Part of a small language model's weights.
Size: width 320, 10 heads of 32, vocabulary 2048.
Training: a variant of Muon for these matrices, 184M tokens, 11219 steps.
Each number is 128 + 24 x the weight over its row's rms, rounded and kept within 0 to 255. Layers, rows and columns count from 0. Numbers have three digits each. The size before them is the row's rms in percent of the matrix's.

# layer 4 MLP up, 640x320, rms 0.255, rows 56-113, columns 160-239
093:175129144122097126152104115132163103103137156144128148111135127142088128123107123117097149133099126132118130125116103096161132134143082077109128137141082138130120126152116138095115088111175134131108128149104103102133118113119152090135112083
101:148146117121126187157152114134103124134110162117152120151148115141102163095096108181123145084095114110104107135157123126112062125120128171103129143185126101111119147129187135131151151124156137113080124083127119150078115160132155115142128127
098:148136136092094126129164101143139073127122158079120146110139150121120163113151116169124135125124122119075110148161102156108099093100107149140141123136100126122176139164130114162134149154128163137156101112164135084144132094125153100117162129
103:140110157102131085111094092119151132103140111118101157149138132092135167128163112115079173136086166086121122148163112135108111104135139100154138172121133146159117099141066103064126128123105127129128159187134128125088125102110104113125115139
085:121146095107127073102107123079163145105120118156114107117143130138070124151063128137106135104087141105175115155128139105088108113129123121119116162092087130126123104119097127162108125122107137105117146141128152104127144132101130158138122109
106:112094111097152108116154138139104118176148139149109164120155140116149107120078114117116110133150122135075145135109070142073164165138093151137167136097097137167078117128126084153145125157127093104148106156152117141096169130139120146104138103
090:103143128192128137103128144086095152125133118136181144123105124140099095145090093148141137151123147152147132117127112132149131107125124135128102169142139120089110165149116098113152099109153114083123115120099127123113101128118147105146139133
108:127115129088129127165109103114187106112134136110113088113183092163140141156148160116113119156095103118119131137072120149153113169105148093147120119124156137092110111068145124116114164114138147121108126137118140134144139137153120170134144118
112:128120144147070137130118120147144119099140093093181117163162130086115089141153138127152129170106109054148154083128148060122167178153126129100124120113093163138166131108104105135122151156124107089104124132131116148092146142098084149135176110
099:125120126172104121136142112147123115142106160138137159116172157145166134091150104129160164065137123172164127122107134126119113120106101159167148136103138113142143112069116140141117151165125124123118115091151151117149128127140160092148134111
092:134123157124113110090097127128109148160140137121082152137103150123140087122127142082150113121097137071147130134145078156101141158154104128121128164100143106123099125113141124126120107110098141151121174114155189093115097114135123129168158115
093:109121159134128141152107174124128127133153081106127103143102129086124114113164147113124133151117116162129154116120142091122127104156102086071141130107154096128139126145166132143092125143149092147119123130120130130112146137119162117086123144
104:117138114144125148131109117098124155125093142110112093120142094134081174114110138114093147118142140119144135140097172121113129135134105119090101169135159128155143156154107166098197101091108080143146122129162114155080151125098158095130130133
110:145136130110136160139075144108164153146121138115125139116135185143083104141124146126114099119145130143113157183092153107135165103122135111137165086120090139085119142133141130134142156148172118086148130122133117103147112123107124138107075115
106:161145162127160110130105149096128108158144129142111128119083077112155111162110155079172127154154134193097085136133162132139101123146129127135129146136115111116102129171097133138165164124117148158114092132110100135119145101096127126106138175
103:165131112082128127139125166188138162146173141117116148164123152118134115123126158117105133115136152093105126113134112169095131165112153121172120095134156123169112124154127126098136129162142157138118147151150116118129098154126131147070091132
093:111159089130102100063193163145149174135113094151130104167146168153144154077165160134195124131166119129074128126127151140124132132127143110141172151161111108106131084119130100113120142128111130122133118109122132099108144082138102142137122149
107:131144116125089098135116107103169129148168114124127097110141104078158119124130081108110147130139165120131136137102180103154112151158165160102131135081134079100133094128128164143152151105112123146135094138127090131170154122156161136163128109
107:126130099117160128101138158131180069117123120087157146139168135153116095123108137177116136125154113145110115137121137117116158130111122107091111147107114125138077103126118095145110132129117099114133125113129110068128140102115114118152116062
114:159108137109123110162128143107082101088115119147125092133108095140170134104123095117116086134131142154137126153164156128137111101086122148137088100111153135094106163134132117143129091122135152098116134144127126144116103132143132122118177077
104:130169144107133100093167138085162134122121134137125118117155144146105127134123144128110125134122134151111141108165134128091095162105116118133171145072139105067121120121150142079137157154173173149138140150118101112137147136108131157130147143
103:156134149100098130130171173134129186161130171139117099162125149116114132125135117095133126108115126118122120152121130113139138135125123100122105134146154122125168156129138159156186191146132137135103134091154110137174181112146141155143188138
085:104130099170149141130129121145100162140139121136107182135127158121120121171114131139159134119133110058100146153148107155090065144091127127103129124154163100125138122146103113069163150116108119104117155115126128168182145124080136107151119094
100:115147121132145134145133123149127149091088151151158136108143125136131143124139107158158118109132110182137149160144074136105119161099108145110097100117107076133130146125139112121126134115098085127088128137106117120139103149112108134101126156
104:173152122122106166094134116095145149102154089122114091124139093146104141131151157124131149129131114104107065138134141093103135132145112073078115153101117186153163101087113152142121111122137148116119134163097161127170123125119119135135109152
099:122146143126129144155106096121154095093165153143119099099110139149123105126133125096058116143154100124118133112123107148112123169118146142137169148156153133155122111132156061117119123131132138131081123105148108093087133115112163153125110125
102:088088112158096148120145135136145139113134096100146121168103136047100124134147138139096160099131144152098097124076141096137097149127152154111078115110171151107139146130137131135134158140101087118112110145127120122085165165130105138120120123
103:133121116116138118136106075146126116141130147121146140113118077154129103128183097126079126133148081162121139156166115154116085143123125065080120157141076131199102112121128184161158124142127167136120111114160124122102136146167154102120128128
098:113135089137097126117112139160169142094143153153179146119142136143138108140136147123112113123126152119134155151083123107115137130138183116133126155159116103117114144115110136128124138159118118109083088151148152136161142154137112125173128064
097:132127149107090111116120106147153109130116088154137118129121136089148122159118123126125138110151118089122155126156147133105135161118133118161157214133122150141142111076157112145116164122113148124121112152137152117113132113113117156128130113
087:131105159137126125144140152124143159067105090122111099111148115157132134148093146147137128142140161109107144136144141133107084105079148143125129138157155143130146123131144113152151117109146116156138162114123158150143133174133112148111151144
098:112110116089125152152130087139161141136127104131163104091106108124093144112164108103106137159133127131140146157132115123122123126157148171115106079135123135122136156116180162091112120120126098148119084059102138152068091141150067149145098140
105:117144116067094141172099132122137149121124122114168142107123090103167107125119150107101123147129130130159123156128114123124142099130121130112186124117131142091132138129121152143151152099104140124144113182139095130173104151098117095126124101
109:114106133096130114159191086129136124114131093146141086154114111136150088129154137132125160118094142145148135127126161101132116140148117155132107153101110116141162093133165160120120166167143089116160125132139134106135152109107117126105117155
092:194150123117103120119171139139131139123142115189128152095093185115083127101140144161137144154123133086111127106134128139106122125121125143130122127150155098152110123140124110140140155129163110117110102149125139128120116125162139125108113102
091:155139147131115144135138088166116093107150105148069141115122111103103120136132089153157112148117160160131120108089104130140155128160122161156115090123146093119126096117136145118152149120111095112147121173082144129105147135124107158069144134
100:163104177112117140150134125152117092099162145136098114138139139158125112125109124089146141101160114110149133143124109168156144098138109132150102074104150123088158132116104149130166109169116132115119144124119158151112086108119143114127105146
101:112112129125170175157149085142162124124114148089102133139139117131140156136135177109137128130128158138138093165137065136097117147094116147111094148087132099103158157110118112118124083108123146109113126178138137166174124122115165156124151151
110:078118158128106108159125136115178119168119136165091135109143097134080080122090125094137112134134180173155120105126155125137129128161111133148114188114106124120111119146148153091139110153118172113137100128134169163111117144147110132126132128
099:130112149118132147139129092129151119131136144141138154136153127178118167113123130109102125110125114137114116101177124147128141094192124181135065117103114135117143117127102153116118088098097126078118131149124171145097143135140137165185125095
096:141140136141119126126174113122066110118133102120127139139098107120109134148165103067121115116178143149152103126100166104147121136096093105164157127144143146139167164084143116125150138138124121133115129110108118114142146120149140129166116129
098:144128140166148136123115081108128144127141122135140144143152082127110134096095163112136152150121070140159125123117133132127120143165114151115115102130121119118108139128089118134177132129101079142139099110112147119109119140134099137127089108
087:089128198073093142102158133142143116133149132089114124107081154108113137100088088143107135148124131093124125130148207140171174152155105093159131109157109135142129127116113130121124155106146117114164088110105163117158158130089129166110147092
104:074141124135154111134144174109140120135133114145131133153161112116102156088138128151163123116141115129126137166120137135122092109115143162127109185119173160193126134134146120136121146160057135123137111181121102118137108109116106121170133118
097:092113147126116151120128166089103150165129107123131156113157120145106141129142130120108143137124128084141133126107131087111105137134096155074137093166075150136127167131160132147126108144147098124166106149144181188141094174146113140128124145
093:125083120135136141081136150115179117112172136115138090151135133144129128166192090115107128121131126150155160139132126113141083118072123141160163128173146151119156159103155126150133177109131110151153110126153103143128158106100154123105106163
085:082160171126125146112154089123161171126155136104141147122123129124108147102092116105139105123128140072107171123073118141125144155130155149099090099124102120134110156140130135177125105167151128127130115148152130140121105097151129089116133102
063:142143154134142124140126106109092154140109119097140181152117132131154141152144151119102094151131160131143113095119114096168085167175140106130135168081109156149098141109154143140115161118112166134134122125143155131136121111064126118096124114
108:078149148172153155142137157116074093115116103123117123118169150115128170108150126114087139170136107163114143113071130140139102106136143134092149144123113124132109159105153130191113177149101161145129135120128111115163125120086148119148138154
106:116116135107082128153145153110118084104099127128101121142130158088158136128165088114131076197128123117150150144139126142134129111090132137088152120097129086123137118133144146138149170144164114140187154117159143071120133153107148120117137126
106:169120134063119122124107171127106138128110127162101123126130154137148111096136125087139110136125126127134122122106152181164132124157110118126140104117155122160116138083138121126134147116168137135131121182133136149139090093121105120124120094
103:104149089126135122152123200145159101109126141094112169116128159111099103134125156116121144123133100109095152120132120124135066143135118135129129121133115101106160083145120149109151109137082132103150115128145121124082077105095137141128165099
093:170115130150088078097152145091121115144156143129097063133114084130129198130131095166152112111119149159102113122118095133101169108113138164175120118126131133156177133153119117166110101122130158121145102148135099150153147145082149146130171074
112:112145110137111137131122080134130153147108137135156178141075127118119147151092100151134101123150142110098120096124124164126149159141133154149109109108113142119088126185132144139151119147129098151117112086076122136129120150139139167122153153
091:123151110150116091157136092118139139121137111101110145116069126122118102108157183114104118141153174113175143135164070130171131133166145130166182104137155102115122123102119126111140121105110158128144131160107100198090125136112154149132138150
103:111102122126121106113128197115116150127101122110112118117134122108169123120111158128101151146132149077125094116082119166080178115167127130117141119146083176053082120132150126134145149106123118192164124154085130121143142177113164127111149105
086:156110181134174132132077126114127150116154150104119114105147189132118143116153164133131119141159097128142153150183139154118138126135122153151159127125133140072147148109152142140130105163112167144125164141100133123121121136107172088141167129
107:148114096141137115107136168123143134095135165148143155109094155098133127110120130148153141107136132106129148117140144061125133122119171159100125111111126088122152114126100155153115108129123167113102101158143119104096125163120127126126155124
# layer 4 MLP down (transposed), 640x320, rms 0.128, rows 56-113, columns 160-239
096:145117167134144084129118145163111145141129141103129147140108124112150147147182129150102114116151118135098107144150133125113107095136121161151152122143153119112136115142166108140114116073140126165130134106139121133131126102080148101137101139
103:114098166063137160206092094140128122093133154163124114133115098130153116094104131170111145108098100132130117139129155145129139138122129116155153162107100098154137132125114156098122108123151128142109133102114125144133137128127138125144133117
099:108124117133085158136111154126139168167164142128104132150107139095106143108121102178125134131144114156074075137106115128126099149097156140126136107097142152165081112118105098141119104120132145117105126115108142126192110128132130125130138140
108:156126178138107109140114130075131159142160134088100091114145097149155126192128143141110098088119108104131087135139129104113139142101140131091154119084096123142115111119077110102122157120101132091115088160156122108145151133125133089102110124
092:098133109118088140097133104097134115134124119088095137082128133108127108153120110093116103121090058095130092165181179137122077123092124165122125110126101135105129120100145153135109102166133138152099125169119185140123163129100099119122171162
107:155161197127097177151096121178110067131138157170146152077127129114117135113084098126138091125133144118119125142164094138149139163136133132155153112125124123160147120140103151131138105128102113165125109134135110122133126117113100156139160126
097:143129137143134094120160137086101146119119103082151120121091163134137104138123119118149155115143136131147114133077133139123107121132150117184142158094102166131143103141149109121102100116059145112168129137152098141133174136108174098146123131
107:091177111152154117135144118137202129093104163135135083151163126153152115130143095111090155132121147157110127162105122159119132147131103093140103083130151185141130091108156136136154135114125148145108114129143144116112090119128113121127134103
109:125155141091101143170134109090127126122111120096163131101104083145134134122164114104143130107095138133144152154168139110155144089098082144125160078133134145109142173111128107164102113118181113136179135071118117148101136113103151111121122084
101:142113129133120144141145159143149127083117124117129094126103127169140124074145114156097150120083101135148136152115129148112157140105116135098100154097130169171139192127137094174159150132115132179120118121166160100118091100137103127152061073
095:136129135158114131134118128136162140151131132126134149118131165103126166096154063143060169095147146107145144080140130085173151124135085169115156088176098140141169142148179151117108093157120129153107136135173109106128117113146085117155158144
099:182111114115103122125104148154116181127158078107105132117087138146114162112162114116104122163118145154133116116188126120124152131143094125062101123109137121123133127146150125088115145091113119145088147156123122103124105111157153157154092145
099:126118135136144135150153132154099119124144142200162133105112132192143158122124163100117108132166138153095132141122123158100152123142152113151120139129103122113154136149136125150135135117132091160149151142156169106190106168121121107107112145
104:095124136128158155100149114133106118145125133085118126117125112116132133132135162124139117137152111093116118162141123145123132133097117125127135100137148111110134126121151148077174110148123052138138143133138137144164078160140142104140137141
098:131141147130159115116141100110089137106084155116126110054092134152145097127145114122148173126125133162128091171139150118129143145126100181123136159143146162170116141134126090147095147155162120116099092102155144140083147163089070130113157132
104:138131121109149144139152088146148119141134104177135073119110147144107137114112115132117131140107111120150144098089160129118146125167159121156190121151139142097165173141117119124111140130162141134122130122134117126148129144144091094130108160
094:096150127160129146143131113096178116139136162133122145133148172155149153138095165139144095128104143133117124105177067173072135138144135118164084136160144148123096153125104154143174087106153132136135165137162116123133123096119134094144110106
102:113146122097158123089093114103115149158120148109114121106189060132136145169113125144116142128128122122099109140122121144138084137139131162146108153110122145146101119125116109150139115137124131144161130131121156135157132105123143173143085124
106:119184090096111127141134121141143122120135154134132106180149142121133162078113123090096170090096113184131101120105122139144114111118179126121122133157130134116104089117135110133044141129115114115147162121161169114112143099120137096095077130
111:143166165129160140108164106117177125110135142132100118136134126117108085142113094098092131147150150143175101131081145111126116153138096168133131107115099089191124114169139180125135136114106113151099136148130141143107153148159146146113119116
103:140109133111149136151119103127109112122124139100061175139135113097123083146134114135107130141136136134112135128133159125128143141104137154167126146144129095097180136139123142146119119076094111092106137091090142090159129121136151144175143121
109:135114115145137158075099142132158147135154110206130100140127114157140177132142168104127115111070114080132158152131136099176124121144110125141148127144113130095121086085148139161096145162131105113109144122139104142168117144175120168142134155
101:123125081115120132146105145136136089178162164120101125149138122122131104195133113156141131124119139158128168110142116117098115100101141144116108160163106121133095090133123104108130174128144172131119112133159109160125106111141130167112111148
100:086136112142119126130133122127148120120105110095122093183143165126164136115124195104128121163134140143094124144139126130148076137130142143099114130093105158178095116143078123136113136143150130115107114111091154128113105091135169123125127154
097:129173099152136086129136126104134093119081151145149062135133127146155110144121161168134126128147124169144181094115186112114144145176127157121135164157160123100135140145156099119139121118145101142136078148119116125117116138125101071124110141
097:051135114110118104154158143140155117090163139106146127101146127147147119120174106182109151108133131140151152159110110134167107131125134125119143117124162107151142127103112120118137114145137125111115156084182145129127103132126158095122135141
100:143131157165134120143102162145120173078124116086154092084159168156116110124106149101138111086130150131144090112111140128123138134109103127173141077127150122133077142130129148127104162082099089141142153105122118106148135108112084122164138133
097:120111135097102134133140110156139087137147136158158162090152100092120135111146160164129130114126152088140117167136114133151113126109133129106123167116148126140098144182125142120147129123106122168099141120141106104109117143144140160140122120
095:121150123125147139128080105114105118138141130090139079148147123115120146106154061166123136115067097121159155114138076165137150132104097140170112145100099146142146113124111170105122119084116143136143122122150117132157116131141100112104120117
099:139135104127134115092144155093159150140167143086126127128093162136156110113095123108120159115182143125133110136152143128128149151075122149166119131110137159085141107100141136160118121163156101126065108123088131128116093150122149117147146073
089:137103138136106146121089140149156104139129137098156113127149130130115118130175150099105099097134141088130122150113122139143103128135136140107126103123111083150131173113109102102127150078117117122094114160135093143114138120165078150110089064
101:108106129113096130136104147077156138107135099155175108161137122109108167096127141158113144126122152098116153139114129109126149108109143127092141143139144127148134140129133092107107177140133132128109121144110133072138140135135119168111112137
100:084137086135125157118098093157151154168105152125096139129110127143152133164127116152104107135110160115105071162131105058113126134166115127166127112150143061139156145143136115146121103095119070133135133146119124147110118131099130109117168156
095:068110115113143119131174102110134095097123181113120100118109149123163099147133092148096130159139182101141116142085121117118108134135176134142081099110128159140176133145089151127123112091103094131117110107130099166128163139149125124129145126
096:147143128118121135124165146084132134108145114123129108143158148106155125123125133101149151175094146117157121071124119133133147086153107152101130137141145084138118143157161118152129147102149112107142144144138112121141128108116142109124162149
097:146106132133154133143119091175139141101155136152184132128107083119153114150108108193123136095121118117148113119116149131144095078118131133113111123142132127122136121167093131162150109156105159139120165121099139129147113166091086155124102135
103:176137103142169167135108097140120104110096150144120098077127154142152119125126103121113164159148201138137111170138120136171152170092110143181154112111138151117123117114098149081150134107129132174145109139138093136131138135125115102122124123
101:170140121171082113122085102143138070127134106168080125129131137091148145124122151150157143144103134151110117121137144147149161139159114141141135130148165126127128137091089140145164166121111153107116160150148151139131162126122120087117111133
104:128121185124129141142138106161094087164106150116152122140085109133089151164142074103137149140084098139146156152130146134102112114122137108163128143125114145109154105129152111148130141163149131125138086090118131147111121128116148116130138155
096:155122146160126162110136109161151095146170088142125139158159155158133131143127135150159136130126118130124123147125111161122110097070138172117162110144147123154158120128119117122120115151115136141100126092154146145128135126147132163104147108
098:165120094125121134134117143094158097089123139090134102147130159098105108158136181134109109142133156108144140135153118111104157101137129151177153124154163114129112137108141095129124135056096119073081103121132087196151163152137167114103120125
098:136181160111157115119094143148175123064132091119139119134125133129177101152088118137109126159087115162117116124128102151123086121176143122096159121121097112173153095122095122142124121109124154156110133141101084135072100111076150156165151097
095:153132161129119105132152136162144146141141092088090135137106130116135144108136132095147111071095139150128157131135130150093162122158088143130138138125115159126133107103121117126124094123131119115139151168102093124087157105144142078085115066
098:166107134147121151130121117113127147135125127170149128108123115112137137172103140138147156130147119080137180159124124126128128156098115142126130183114126134126152126132120069110121155105131125100134193083130110089115166098073067162098116114
097:158117105143131184116105171123125161149122110132155154111114121141149146158120175092144156146104091146163150138136121129120165180123165127136138130124096109147134148111085128112121094155060087114120117135116107164132146129152097159150133091
101:070127150129138147141168134120159152125132104124149103140134125147161154128120138095086098105089095118134168118106124147088140127140160130146136110118134113163129140103131177131136090150070103114122078070113150139067148147129137132138109135
092:120107096167188175138115118132104109115099123105136097080135135157067150179139102146127163092120117136118113097130128084115126153102147131115130066188079132142132099103134076119118092112075140125116129115142121125118141113131120154133097134
086:127158154123152075095133154095130136107162147134160141160122074143158140112119115119135093165138112132131120125125124106133124149136096127116149142142110153111144132120138147130118125113094178137095140160156091109137154122114147154130121164
101:157116124120083176141119146089118094122165095133142113083112176140134119201179073175135139153166129180109110137076125117111127104141127126130161102123104156077136118127121132196141140126160111118111132154115171116134123136141146119106112119
104:140180124133126125150118155139109144115100165136122191138136159147158125132147109051176128171112121108103141167134146142159123108119106132064184127170173138160138083123094125122096100159164116136112119119139163127142145110122139139197122119
102:134187161142151158090108153119086149098134100127141084119089106167167163141090128114174168120122137106125162131145107158111115105124151118144085144118101140103116108115131163130134123131182148131166134103095089153134109134087179113162145120
095:159135140118135124105123128120100132114129115151102173161070148151166136130081118155106139096121186139117143115143133143142131131131097128143149132144158140114126124092121139182135137138156112111168125187146155157123118156131141095126122149
096:144146202102134134152111178134166156137124084113158123127111125139080131105157129130144147127138096107124170147072109148098146133089108125130100144108137112157161176104183127142154134145083152103129103144145107163128142136164135174147043139
102:075118145127155113115150136168132149138122131132125116119118110137117133140137125128181175136077113092118106108174125142151107068186163124132067129100089136134130151148138105083106090131155154156111141039115143126112156099122091106128202119
100:151141144143120131161186131131145119101115140149142157116183127172139101136139105169099127107132152118137133126144145139108102133111059123168115141147094145168150107124099106150121094162094135152148114137113164131147121129107093141095149160
101:164111156096124101108121164094158104145097118140125139144161107154144138136144111112082115117103119146105114147142106173101093144132121105143091116122142110115126170133114129191134129122094101124116108164127141149148123160120100139155100099
086:121155178162142103137126114091127105141145142105130134115181098083095098144158118144124049132146102172141157100137123141126137164110165111134085132144090140178089108152116129119112140118119103116162103136121130155084113121108132165124138131
106:152143087127157130099140154089118176136131125137150078177141133107134151134135151182107153128132100145129114103097112137140136126140130111088082115102070089150145149110129113137119123115090131080132150126121158052179101146130142161101150140
# layer 4 MLP gate, 640x320, rms 0.27, rows 57-113, columns 160-239
107:161124138144081138110109130094121105155134116138124126145138158092169147123147119103108144166083142169145116135151129131112108139135127133124134150091138088118105108172127134175144167132108103100110140145142153122128101131107145177097138139
097:113101108102116097134112092110131123120102134098091092092135109149109096118152110125129111121115085132118118111103140118135115165123148135138133113105118141173079135123105139123118128099103141153135096140114129130173111148147122192083102111
103:107129138157129174106111122169120099112092099167129119116140115122123150181150102133170091102142099173127095144110102116172131153150125121149095133160092118121118172120086097159154095118162083144194099153137099128142109172159119135131064123
084:141111103184142068140114115107166092156152097163100094105130157096158110102137132122091148160119121153138145132147119160131110102107141120168168119174089100099162098149092124107108102146127148096151136120139111156067155102086117106119123107
114:101086137140125125136119128110148148130145125116109121120160168124137129175148094136096158162114140132120144146119151095121191150133127169109096146099130148109104120125127128190152149110137127139146123126139144118137127101131131144143124114
095:139111132121142128116118117120134102077133102127130097111158104111109086127135166067070103147099091152121147154110111139145085139140159080125136172092122116142150167097113155105107146155133143124158126114153137093116166094121113121133099167
094:104151157159160110130143148138105088116090135162127110118129151131156133150159162170123132122193143188114118105138179135102121136084094132146146083148116117103152142096123098158058117128093122133161092102120122155076131119106136168128129130
107:119094143097120102110087059137128122138111131099078104112121131109144110146155185118154122124130166140154114114120110151147118109105096165128103162150153119145096161154131117166122129132154157152130108163121148095109114088142168140171102154
103:112149086106116158126148104106106125173118124139114143120140133132132156149111143111126139122119134106137101155109119106107110115125114117102114134110117086141145091095105084140121117163116130141115156142132147109081107131119134145088119109
090:075119138125124102073146095107108123128187124113146167148109146117158093115160084122138128069152111165122120143148078145122171153121106113107090113128139115157137149116151148114132138154155126134139135166114117109131167118091117130159166086
094:126140159098137164105147070108099107137141090153096131090157141125136155143113127116072107144122133147134190120113130098136150124102099130148125151091156117085136162138112130118143098135156103093122132100137128145113132139139160130140129140
098:137162139133111098165136129116113105130138148111096134118140140116151121119095120107166088082099094148074069161162138122058133147094188126148127145148125124108147147135132131114153094106152108174141092102156087142161159165097105125147104116
110:130128086123132123148176142136135135129119110112136176138155116088138122124159130096131118120127137114136133106155134118130144118188096103129044125152136120156119137105066118132083110113110138166115115153088101171132106120116162141102137130
105:112095118123129132121141099117120112135141122109145109096132128118119103150157144130158150120127112145085118141169178166147162138136177166157109134149130089136132155137113115159135149154137162161124109159118135131130116110146152144128103170
111:123130177130087122168119119139132108113142109144114151137116128177118170149097169103122118078146111167164157180108148129143131088148137141148127130142120126112132155121099120143122130119143109172094113110108118116101132092145106149116123194
097:139141106102113141104132137171119127103132135137083126112095162157115093122116144185170156085110157148135130147139143174170111122138146140125080108131127136143123134110129125150135082151127121140153058137140119087092147126130139116132130140
104:152153140112106140126122141087144108145086123187125143123152136128146201135139117100115112142140103159117164145147161107099105112107084168146143171097169070102150122100130128120168087091121131100154106123117140130117116151148114113153121130
114:126157095085108106143159186125100093125136144147134145122144104130159107136136132073174172109095095130143109121170116132119137103121106121124152160129134160148099127165112117117094127119165120141141153136105117110137100075141090125144143141
116:148134085158106128083151133118159146094120095132123090142120125140143163157102122115102124125122126149109132148189149180067117147120108158119148102152132131116126140166116068162177125186124120115101134150176150108141089147173138112123134106
105:152103146109152144152166130132126156145085171080074161135094133129150143141126134160105157088157089117100123145101112127135096149107131132136116107109120121121107158134109160182117087141099125113124125126193105143139114148117115172112115106
104:154105087151086117124095101153128097104096139108121090097083136109171153129117167113136146158147123182111125139151118118134161146160116112141176145092123173118122124126109101154114156102137124146167135101138141137109139115134137141135069127
093:125132131128082093138107204146151071094164131143146115099118082115137099123117144125130135162118139181133119114125149074130149120118151144110181116110107101137118139082130106160126136120123123133156136127117117109098115146157132110102099117
103:104105130099138150138106113146133083098115133120121114095137154124089148123152098155130106131114112101080122122112131107170111185157116129102117182112132099110141152137123102112103118140118098154079115120183148071113143119143140115170127084
104:134116107136168157117167161140141131095145141128154113111170129112114126109163086142098131083123120135162089159167131107109160109148160131146146155098137077115119069142142108100125145125153127137118137152140153119112105146144069141125133147
105:102143099110123167151121066052118130088098155137112095129115139136127139119171105149131172118183167119136137131118155164078121145125137108180103137104150090138137110120103115106135159117131121133160115148085155139108104120117130141149118131
100:099093152094103070093159142133121075165170119166125117140127112105127126144099125145112120109171145121125091107134087138131146166072118117076122128137128130149100115140128170111128135141140104104176174155089152116088142151151146135138157127
098:148113120109102155114115140116141130137142133149118132099085135085126143171140138124139148121137089125088117206172146135102152136159144084144097127139133104121112136124152137081134104143108108110138128128093131120102107116123123141149135107
094:117079122106132109129167114138113129133106112099121116122099153172118147141142112151129116112126144137121117188104147129112126141147125097137135112133121150129172104119122135107134148083088113136149180110114136180147111176120115136118075115
096:115122105097085111103163151093132133141071134159113126141151106149100153164119128143112115142147101156095105138136141168134103149111176139144105122136088120133159125132130114143132110145155110124148108119132139122117141139144082089139098103
093:143143147115137147145111107163138118125169122145128125146167158101125130136135117173164124134126168155125165085113166127150085144132144141103145133153094123139132088158135141113139115109145111124136145140136152108102075128118154122125133149
106:148156127139116122112120127177160103106081185158137080123122119110120154135115133105110162164151150099164109152124109123129138101115103155128118107152067156109163092144126143124106128117066083150144139079127120187117121136144110155126105124
106:112153105106122155161150115166150126118123158166160077118168135136134163154139120130135140100137141134155098114168135116137148109176111145154144141110147167140121123122152125157152136136174186127148155105103159117126153121113187169141118162
104:107122131135129149136136104131128129153140110098117147129096179090107129115137089138137089094162102139188153144107147151130033109115156104131158140123143158138105100145098144122136148142121110128141112133167129123116113120178114153101133126
091:149158172152133138130139116099120125109117122145130075115136126104109138177112096102168100123121101164115093115112146107115107199108148073114126117163091105119079142116143161103105104124081145117081133158094092170147139115097125097108078128
101:104106161100152120161108122115104107158175130108190185129102110181125162143134105147154128110148125120154130161150136103122155136121159103110182139094106146157128096129085110113194135133138171145110113155142136069184087143110114173139114126
099:124130137108118147152093092107119169140132136128085131112122116162151118103140118149135144149119142151133111123119148153116161132138117140135122117107162191119165095098113100153098146189146097114136172155103087140100158145130128158119072101
100:106134137126078106110136149118143127087146139119134083126146125093117150124151136113127151171131121161121083177129110116154112134183106101149129107089085147148149117119154136145154122149158117152103149107169119144133148107134116136115147163
109:109170126147125147119098117136154168114119168110119123079148129128099133126140141106119146098155082129125151051117070130166133159173101130118138155118135147128092119123124137175124112123141140117133114110125123152152129134138103172133110100
101:124135112069128121139134114126107066114124116112125150130153092143115101126158144123131133150123131079103151138156211082153128111142178073131117142110111121147109123132165124121162132106101146106138157124108149133140135115093098118094113139
099:098114122153146143123107118114121136093145124194136138086114145149162116109131122103118146123080125140178090121172152141125136165162140107088130080101152126137136124143095138107166075107108125112139149102099158105109096140102133159131079107
097:139116169157093119109145105189126133100132185116124170099103158117127129110152101099137136126118109115124142102185111098112115135135117128106164141137166127162155106146116112104149090115123104092132131173139148145132131141162114090135104126
089:118132114137155160146112129111102150136137091105158119080116127139134156158127138151132113086170143137129121128126152148102085152119143166131109115127175120089138140129155132112104122123093109140108156132136089114155132124086156146177117131
101:166153120128128105139122095134181121136138097109116094138141137109110136154136123161154182121136119110113121112129096083120137123121147140135107178107114109101123128091108161120112090112113119093189128098136111095110149183131136102088104113
099:159100148117063145098110143087162134163145142122116114101171150117100146144142126118166104116121092134127123153120122115150126083121153099134117128115143113158058128077111097141144136111119146156120157162095136133107118125128138116126130103
102:125155124154129116103134083108136152147039120157096111108091089134123142129138156132099123097130104097108140138155152138130129117142155126157117148121149153137110192117118096141128114136149134133152187082109155074144100179167139132141120125
089:113123130114132115093131098078130123124136157121155126122114131147133155129067114105106128123136114190104086224147074094076100163122135095159143133118159141142130100126143084138105115141139096096140158127135097140160093124140108082132100139
080:099142139152126126134133092085130130127092133127137144163136157125118157152111164137101125125095150135164123111122105114142098166164139126130129150094141137122098139083175140140131156126097167142166119098155094150127129139119129118127109132
102:131117153145084064159143118093079134151151119139137121116146130153131151135134122138094160096141139148212086133159149113119108164121118131093123131130108099123144141112127136160161154156117144135121128132118142156124151136174134168152125117
105:140139157109114140119127128140153124118126111139116107103129099079182151126129118146134147078123136103108134169127101122126103135148121136120117121129103164129111121148119171172074116153140130128174132151123077113098153138129165137122151109
107:127137090114109118127116112117125138143131119140101116129139172153126113149134112135130150136124108130142117088180127176137125146122113152127118158100114117159152129152142132127120114157114107126151115171130119117100122115167135111097136134
098:110165126073151101138119094171139180153135129152142152131127136126143093135118082117082102125192109156134118136138143117124138136123160109102113099176139117090138114135155138141154129103176163165109150134095157136091140152123113102129100144
090:104122133122169143187114142125106135124105112153130110103124131133084134172101138161120138140178109095109140114127186136058096143129118153102164145147091116118089161125140121100117139130086099151094081123143094088092113102150151117143117109
107:108123132094113143117161122135147137113128094123108126131111120169103152154112117080150147138131119144165065143107144102146104143113159163119106114103119124137127127161107123130086115176105133191156106105081137135153106141116127128108108088
097:138132112168096160101132140164150108145123147170165134122095137135150149112135132119145125124117122142134126118141058173140117164138131155145127134143130132097145132110150162102160124131133142137160118119135111163145148118084117147113106132
103:109134180159128142141134097111132077127099127112135116106114190134118109156130102157133143129136113144147137137126130098104153128137099121113138108158151074071190130079141078122114129135081139098137110122130116161116148138137121146108128180
081:121151109059124127130192085083135110119127144085162125158070127108114095142122157145096123123116103138099139112138166086113104099137125123108108135129137106167151094124088105123150096095139139101145094113133140147129117167111108135112110106
100:145126123156167127122127117130103137130135083067086075151117170111144132174156162084142144148114167166139153127149121095091182156117116110114086140095142134151128119158122142124083127100151128140096147145093086087146125099107116114147120158